Weights of a small transformer language model: vocabulary 25888.
Each number is 128 + 32 x the weight over its row's rms, rounded and kept within 0 to 255. Layers, rows and columns count from 0. Numbers have three digits each. The size before them is the row's rms in percent of the matrix's.

# v: layer 7 attention value, 128x128, rms 0.146, rows 101-125, columns 0-127
# o: layer 7 attention output (transposed), 128x128, rms 0.348, rows 101-124, columns 0-127
v101 090:128123097084130096153145090060130155116143125146160106148120122133112092141143131046070178122105143097189099175191138085137161112145126139106106111071127132119156129106133175178091144150086175175118143144099153144134076136121135105171115219153102117152112148022091112123144053155174200123134176135128069120175115141131126135136132104115130162127124146107124177166095153182151144132162
o101 093:155086138137132084109125159101085146154166134133113099112149178157107095062123140094094105217088118139110169139107131137153160112103140106118188114143110145061139099098161109149133162133161149183059130104105155131124114189156166138124133122099173097114144123123115123024153204071102093109121150096097084075097096102125127148168157085129133163085104088113071134141147090120152180151082
v102 108:112166178135092126121119070107162170036152092150099096092185136077105140111150136110126116119094163124145110205154182139107151106110112068081113111131087155100107086095175129178143029102108144098165120115145127063158128097131097111145185143107124115102117146141113124146145068151143109145134191186096131092102144146183141110141135075164142149111134126107155144084105144144144085097195
o102 101:065104143120144075130122141123109172110142128151141130180113098114156179055053146122145083138101108157140083168095081054131109118114120065174150150108085118132110094136104107105114106171084149115089100102104125139162143117163139132109157115121164110129202128158063143155138076185138068132145166130091123125145125165071178136154110090149158114119053122079163194109101135095166116117181
v103 092:120110140156185064129156150150102166146176112114127149122076125088155159105123078149129129136135153084112130132145154115171117142137152150166078199206166152121145126126129118119155149142181096168122111125097095134153185110136102105163127139072114145085191100059136114180132121113085130152089168069147111131086118169194170162127177135066168162125172128184164063163141107114166148169104
o103 099:113126100153068060123108077135185072115132131071155148100098116087133156098174120133202128134180149182149113132099177133066151150125134109125137162159037124153129155143189146112142175117089114166131148117149144122121134074176078137123123104123098123176117166145114176109172108055146135136115108109091166115169129118139055129149062128091127147159202149124102123132100165159126143137177
v104 089:156135102136116181163166153128165079086090153093153174161131170100195203139119181104145153122195117104128155122115128093136163121144176110158123160135090138120086102119153107066102153149170082143123122140105107097118096143108062094055101148111133190154131101123151097112133136108163107075090173094157145097118163109107093131154126156195085164115121065155084095157172111097090101128069
o104 096:088114176157159141150139115144145140105129143083146167126069151111171106107039049148110150091155160151194083127142150131128101117149188138116162103144158126092153144166130105116109167103128144082076163150179103120166083127163112141165163083161078106069093076084197099128102171124132116160171158168126128175169109130104075099113069139128131132064119111158100081131097126136080130134132
v105 084:166136107176133088118098150157123133129110141080081117116137096111085154168061136101124042162123122136116114135187100096077119189183155173073147137157173124138086201134144145136113142168201134147095156124073066082096124091101132107137139110117154092118138106103125071146148082073117128128085085122132168076142138153166129186057188143141155130120107120134167159127112155104149128167146
o105 087:140101164089122120105088145103089066147111126189135159160109108198165154104152102131161093083165137109110084136097224190172089194160099143146099153083076149138129105103165104167106182140127062139109148091093140128079115128143119054170133110108085166090104111143115131105128151100131144175141131155082120111187144129120132158114127168081128160150090136144060149134145151109081119096161
v106 100:146102159069157118097096142138089115148115115175111172072094177110058127137142164142142121171117148109124170157152144120152120124190076112095109125168121029187153120146075130116098113155105140174106100095077158076122133085145107087092177136164131056121088130107132102174096117094130175134146117101132077088160159150134131089105124126063109194100103150053150143095099132112118150109135
o106 102:196123123143209149138176142115094128163134131118130166161137119132118160101164150135212136159159094145168149029100085068149104153166061104150156105117083108110123106100134074159094134140072109118108124156090134095079165123112129125124079105075206164125097109131092145139143188121083127117111145136135115081136080117060083099110144161095138164162091149101103145155108133088131102147135
v107 110:082113125131072124126159101102122127165186132136174139029130107104131082117131109105105093120107119114153096135062152153127218118158083145119106115130170138093107177135132117169137126140133160159111145130108089159047099119082148066097185192106145146096070127171093134134108083116078135116159124065158059187107142110148144091103117125144086162154165110141094109126124145133096163157178
o107 104:146083150147154114147112135084122149159105117112091131121112079147068150135053176098167081142140101130168132111119173115092140122100147108155160172187137139122138097157094127143102165134172135180150122176114133167052082123148096202078124134152115128130147099128139119096079087125109134124148107157217086121108115129209156150100131164094104153175129162119138090134188127165132041187133
v108 092:143154140075090163110122081107137137126145131117076143115122186111106169071123114080150098136166101151170156134170124169078124077124070149191111119090148156154159078111079140152086120080087158125064127109062124081129111098097106148139076127146176088137091135116059111152092140132168109163197111170125150112180148101136134115157114126114114153149135152150149087175200125170142110185180
o108 091:168112150153116148122107119152131152179093124098151069164164159129149195076026133134174131157135125133073194127113098114094138149159090121130089109140195159167101151111092084125122108098158135161110116152106113130084174145186125103189133106141153117147136111163152089131109150122111137109220146078191143110121113144088115166181094042092108151156107178094112113139125130103114130113168
v109 093:113119100124187158113145117142146085158090146104141151125172145096098163079143127102083084168095097149117111089087157125130133144101099123108152116124108136135119061117022134124105160110100190143138109131163062152149129142164106097134146096153133147158118081137109108139060147160189086123147104195203100101160151132122100042177093133178178165139147145187103133156112133176124168135155
o109 099:142128141164118165072132145157109125148166158149178118153111089145163161176111165101108170170154148127134173167108118116114143073163126126135138071143167122071128113110134090157109154111142177116111057170160166101171134110070132098156142119191167156164104059080119128143058142131142144089173138109179068134171116092171102223132128139130134120077141142103127142163177174157116082091119
v110 083:153146083171106162132185084061179124121139141077116161111106131134172090131069114046142108131135124077112148154132133121085138092123138063150180106156133182197116116174107144125155169138143113134171138117095138138167121145131152131131148106143137177195106121120113170200118137102112130163119201122164144168149110100174153147117073159156112077114066082076137109113142109163159151196105
o110 091:116173108194173133138155131122180162114092093189183058138089168148153113149116091161161114127116128099142116114125157164138191142119152083112102188199136181145093169118109099139120152111085061135079132121129147153172140146137166152105200175165116099054165162096126174107179145110109122065132072121158137136137167122124153096157129170135078089172130152124123095169098145141110119108136
v111 097:116102095106096148159126159095130153093078171174146087118169214127103099089109148162179134133093161139102102060156192109160080132084096122089153132142092150165089128123096170141137103113191181082099125109153116143129132136174152168134124110132153139157158069136138125173109142148144090153112130132157167072154162121103094092086094169097083100082135158106087179096142172095120143071062
o111 094:112148126135159148106101113085087086106125151129123133142166144131176125196064113155088081091074104094114129174109109106101151133136134153106158128127092142137069144052200131148144112113117121140156082119150138132105103134073119098155082077088169132140148115086089203189142140100109130124066105201171110187151117167108128169118160121123064069129095152120128123069125052125127126121166
v112 086:134127154108185114188106153081105070142094124185123186129116141116102104131170098124113132071127141124093118123145169136156140073138096145100150130088106143139128166088115129074154075082144146146108151135110128118127100103163076156127150160196159165151113124115183100110120188154186127114160160157109172098146058151145141124124090155165123116131075173099139059063135123181127073078208
o112 094:074214104152145143123079091145079185081156153130124099102074096137148147148092165152139174151098191137116118082126145115079134145193095123131205104132220182104122092126157160113145132111168150115121141156080132160156130154112158154076137153113197132158198108101157101098163098163125124163097161169104134160093079093075138109099156121120126141091118124134114149114167164128142153133156
v113 089:169156121209111132102145160174064150075136114110100078102092133060129102118141085135093192100152088143120128138148138089119121131121211171153120196150174151134174104118113108100124130145099141153142113153073163121132123093120095093178152144153049086079131134116180138084142091080192098163156101127170137107166132160136118180091113112113144135155111185160174129154118123125072108113151
o113 097:139114117149095104146089130109087097037098152112102155140136160139077137087150096131157098110155124121121144132085133137147153070107143120113076083135209171107089157123121108075032163116132077126114126107117148148093109118069078079125086117128103135187143147193176112120192124169122145165200131082101141081150118113092128185124084095101171092112124107120091150145114147131100107165106
v114 091:184075109085154169110150096160192099114118181161108106119086128078099144131092135077113077130062120131124121125109117131105123145116124151128109132110102124088126164146173140149100135229204127103055101149108120144133132120137165158067188167112142155116112092127110109123135113151122064112105086103186169191090147108097104186108089160117088129134166141122100191130177116094111138075131
o114 096:085089112102106184073200136119110143089097139112101155159114137184181110130125098112114118127113156138157164140108178160133157177114124144150142100116116072155107100102134102103168134100081188159114125116124138138127069153096094097121061087148075121094134066139115109131101121071103151101093029180123099125119115149130154124078157131118150165150163129127138142100186159033069118171141
v115 094:127151137102127128051131098135121114192057133167150125160102175130111153113124151110135132126122095131154118097150173161121111167106129141116107117122095103203097130096080127120057117105089134157117135107037117135136168115137129150154084139147137093098095144096178125150067085105137056187148063120195121104142167060138158127120126143091136117130153128138224058132157077126147157127152
o115 098:190147116106111144126154084122089138103102155133180058127095133128184166117161141143143139104150107119109136121134095089118100167133064127116120122179168166130138171060084157073189204119128110201143094131143150108110114141086132079160085100146133187133122135137114175180103163061149076121137100128142116089124174119132098082117082114127151134103105139062108169129166131111108118200067
v116 095:124169160051127100110147140104119173119154142143111140088096149151091077154150158101117165122134104098174114050160146136135170083101066124159127140197120114138102095102111104134052091112155137064191108060135157118124130207167116111124036179139155049095111153126118086126105118168112138154143120093128150109108140125158167113180135116130142099133101164115125126136102149203151131121120
o116 095:136078139102176173125109077100141190102082119090129087133185135143086157060092175120139116121120082219136103120122095103137127106146120190113119091164087176082134156088091125178196097149065104110132070120121157158142159146156124129130181137139164120141131089138125180138142163143137069117132165147133117104144098101131138117162080103147103074167191079124153154162163090152163147133088
v117 106:119092113104148189118151180196088167125143090115126114173095083130168177164097146130099127062085209116075107130152079165109103138155101112163181128107168091079092148133109144176102087147123149077107083105140182197138154075134136130106169161133144081175073111120151136089135128164125168120157118116113159168090142178120047129087121160120163092147129147126095127144111135109103164126116
o117 100:108105160092105124070097144149190086116123141140078134142174176132117121126171042078140134091087106095117154092113168158157102174132105171116163100118110163064123129147202133124096070099137161079136125190181137107150160153131130143111111187172173121137099091139083059132135108158166098095066130125185117182113121137137157157130180136101168146140126139101159170141102108117111138192125
v118 087:141132125118173128145139150157088178135140060117117121123067160142158088121133171104179129181123149101150134104130075108137115128172206078080155085045134183136130120159140102159125123069109125169089159181159075164145089119127117110116143103158089075152119097122155090082205159136152158111081152149159134129175136125072154082082171132126145103121068171115102140146149114150084173142120
o118 091:093126118084138079190113145135105116159143143187119133119110129172091102145106121099121142125114108093128127111158120134114070075137059155137132105124238148143124160137108083131122102106106085066102174074103207145126109173141149113115097194144086106153078128121103155075160142108172092169077136117158182118120120078103064185112140161145108181148123110148128116101142103152102190099104
v119 096:178098111078132167123095074185086117114132149176107132124174137123107124166141144172103146133121115172122163133148072142210085133054130159128143131150116155144135144150080098090165148103160116152135170156175118101168198165096159089087156105150139152143081150200102176129113111135135116150148159178082105116178155083111085083093142080137117119080136113118133134075190164190132104128097
o119 096:098103146115149167120114157166125094101115147133138123108137098087108112168118136151144149177134153036158108106128061194161106129072119139105154113085093101165144070121101085137089144124081107120146094120119085157082170159098150098115117116164136166174147115139160089124127152143127084140117118084159153132145109139122137061161151050146011078156125172139136083095111128061155096100097
v120 097:188168078129124124143121083094116087104150118103108113138169163126089134111168119140198159124187137168161131131152120146156161102089213099157118122136119164132126117111038148097098142114177091146084176094107159090090159147156117162115094108100093131093182137091106107159145125142136144175073127154135106100184119128096098124106073092148086157121087108062158169136153158123060072089101
o120 098:113123082128164130156122083126132142074133133106104188160154172147126112139101104134103136083168157171159170146113068137124115146127164112136146164116228125144135135118129113132118159195112187140120152109090116120087080145109114129120121116099125109111116151152122154090132148145152101190120138147110089073154164159108124151151085164157000117096111161128143096114113157086132110057161
v121 090:123129137170107186148136143163130146185134066087177167135150170145089072119147122118149094121112116106108123098075171041185142157075151074127152124159124185124172120175134101173180123156092107088129168091130151169137121160143146105102113122180136084117101110174208156087118052086090160102139097150131126090172112136082110122146127096176129160121123123089133128110159144101143066159120
o121 096:113153188130172108122129182138109088148137111105139174106053094150213127161170100161100115179141073123130137134096048119158153107132118145138113155127158213097158130105138087112129156147159136109128101144131125161146084113055158149113132141127083064180038160123165120106099069175113156149105124128113161132120119119165141105080133168170160094161136169123141142185117156177141109121157
v122 105:091138156142121106123071131165110137129111091122158161095109097167154136144124064151114124103140199070105147134117125118116130127104098059137178144114137175090108142167149074148186159091146094092183084140160095161087106121116079094081208122149166087153120105138114143127111133073087111135140124108107018170122120157088094070126145159169084136087162152127119167077115147140179149132106
o122 103:103103111164158096151161159145099151180095115169079175117143063173141093130113135167116108143125139144096094061097138153129121103076156137138140153158148113141102135098164096184102078125150143043138142213120138115128182036175099181129107146142144147147064109143082097123133126195156147120130080136120129153114172096154168100108109124126110089122075157138114132104086184146178150178131
v123 088:171171184172145121077087126123074084140146146137101099130116181114108154136152067138112109151135136127132158117088167131152107118159086127129145134146072095152102140112149149144123168132107121149218156155123075203123097113139124064147070123151080152122125156169154175155113108126079126146133142142135124077181126083107137093090110079149129099096128185119129122220172195152196092098131
o123 094:104158102156109125067129131066118065156064174128126119045172017097119069082124135158120086142141114115086111133095075118133147149111114092119090110098164136160186161104136120125127150092097136128144102071152115144144126115092124135145151125154179145067098086054163133166134084107152079099136136129061160131144133135128087124156123136166126125122093153156157134103155171188143098143079
v124 103:145128179111150149159109130120057121150114074155105102107184096125144128130151066108126198087125152124119115125150158099152152094107134079116127145152084162132178142112157115131118084157115161121169152154114101173149150145158113129119074051112136054126099106197145103138141198156078149104135129155131103122129027072148089116070084151107158172093102170104184176122168137141120104115121
o124 104:063085073139194151063136107136139122139156098138070124102149125097100116185082118108153140125133124153090102089143054140089172142138125105121072131111158173137151137052150070118133119144068151127133110147140142096123126145142120087063112142153107118131127139183152179102163089108193122145095149098127185145084117144074130118185137184159162095048106155146115117130116120135165101102064
v125 093:141125184137123092068102140090112135163180111179076148120170132144103134166154088141156148110108121133100075144131112076174065061155132109107117131120117116161136075153171147085160054128107118181135179116183097177135143157136118119147177100160105098142126146160125178129140125128140120069158123120137091148192093145173152142097111123164066175083116135102109121189145158181063097179152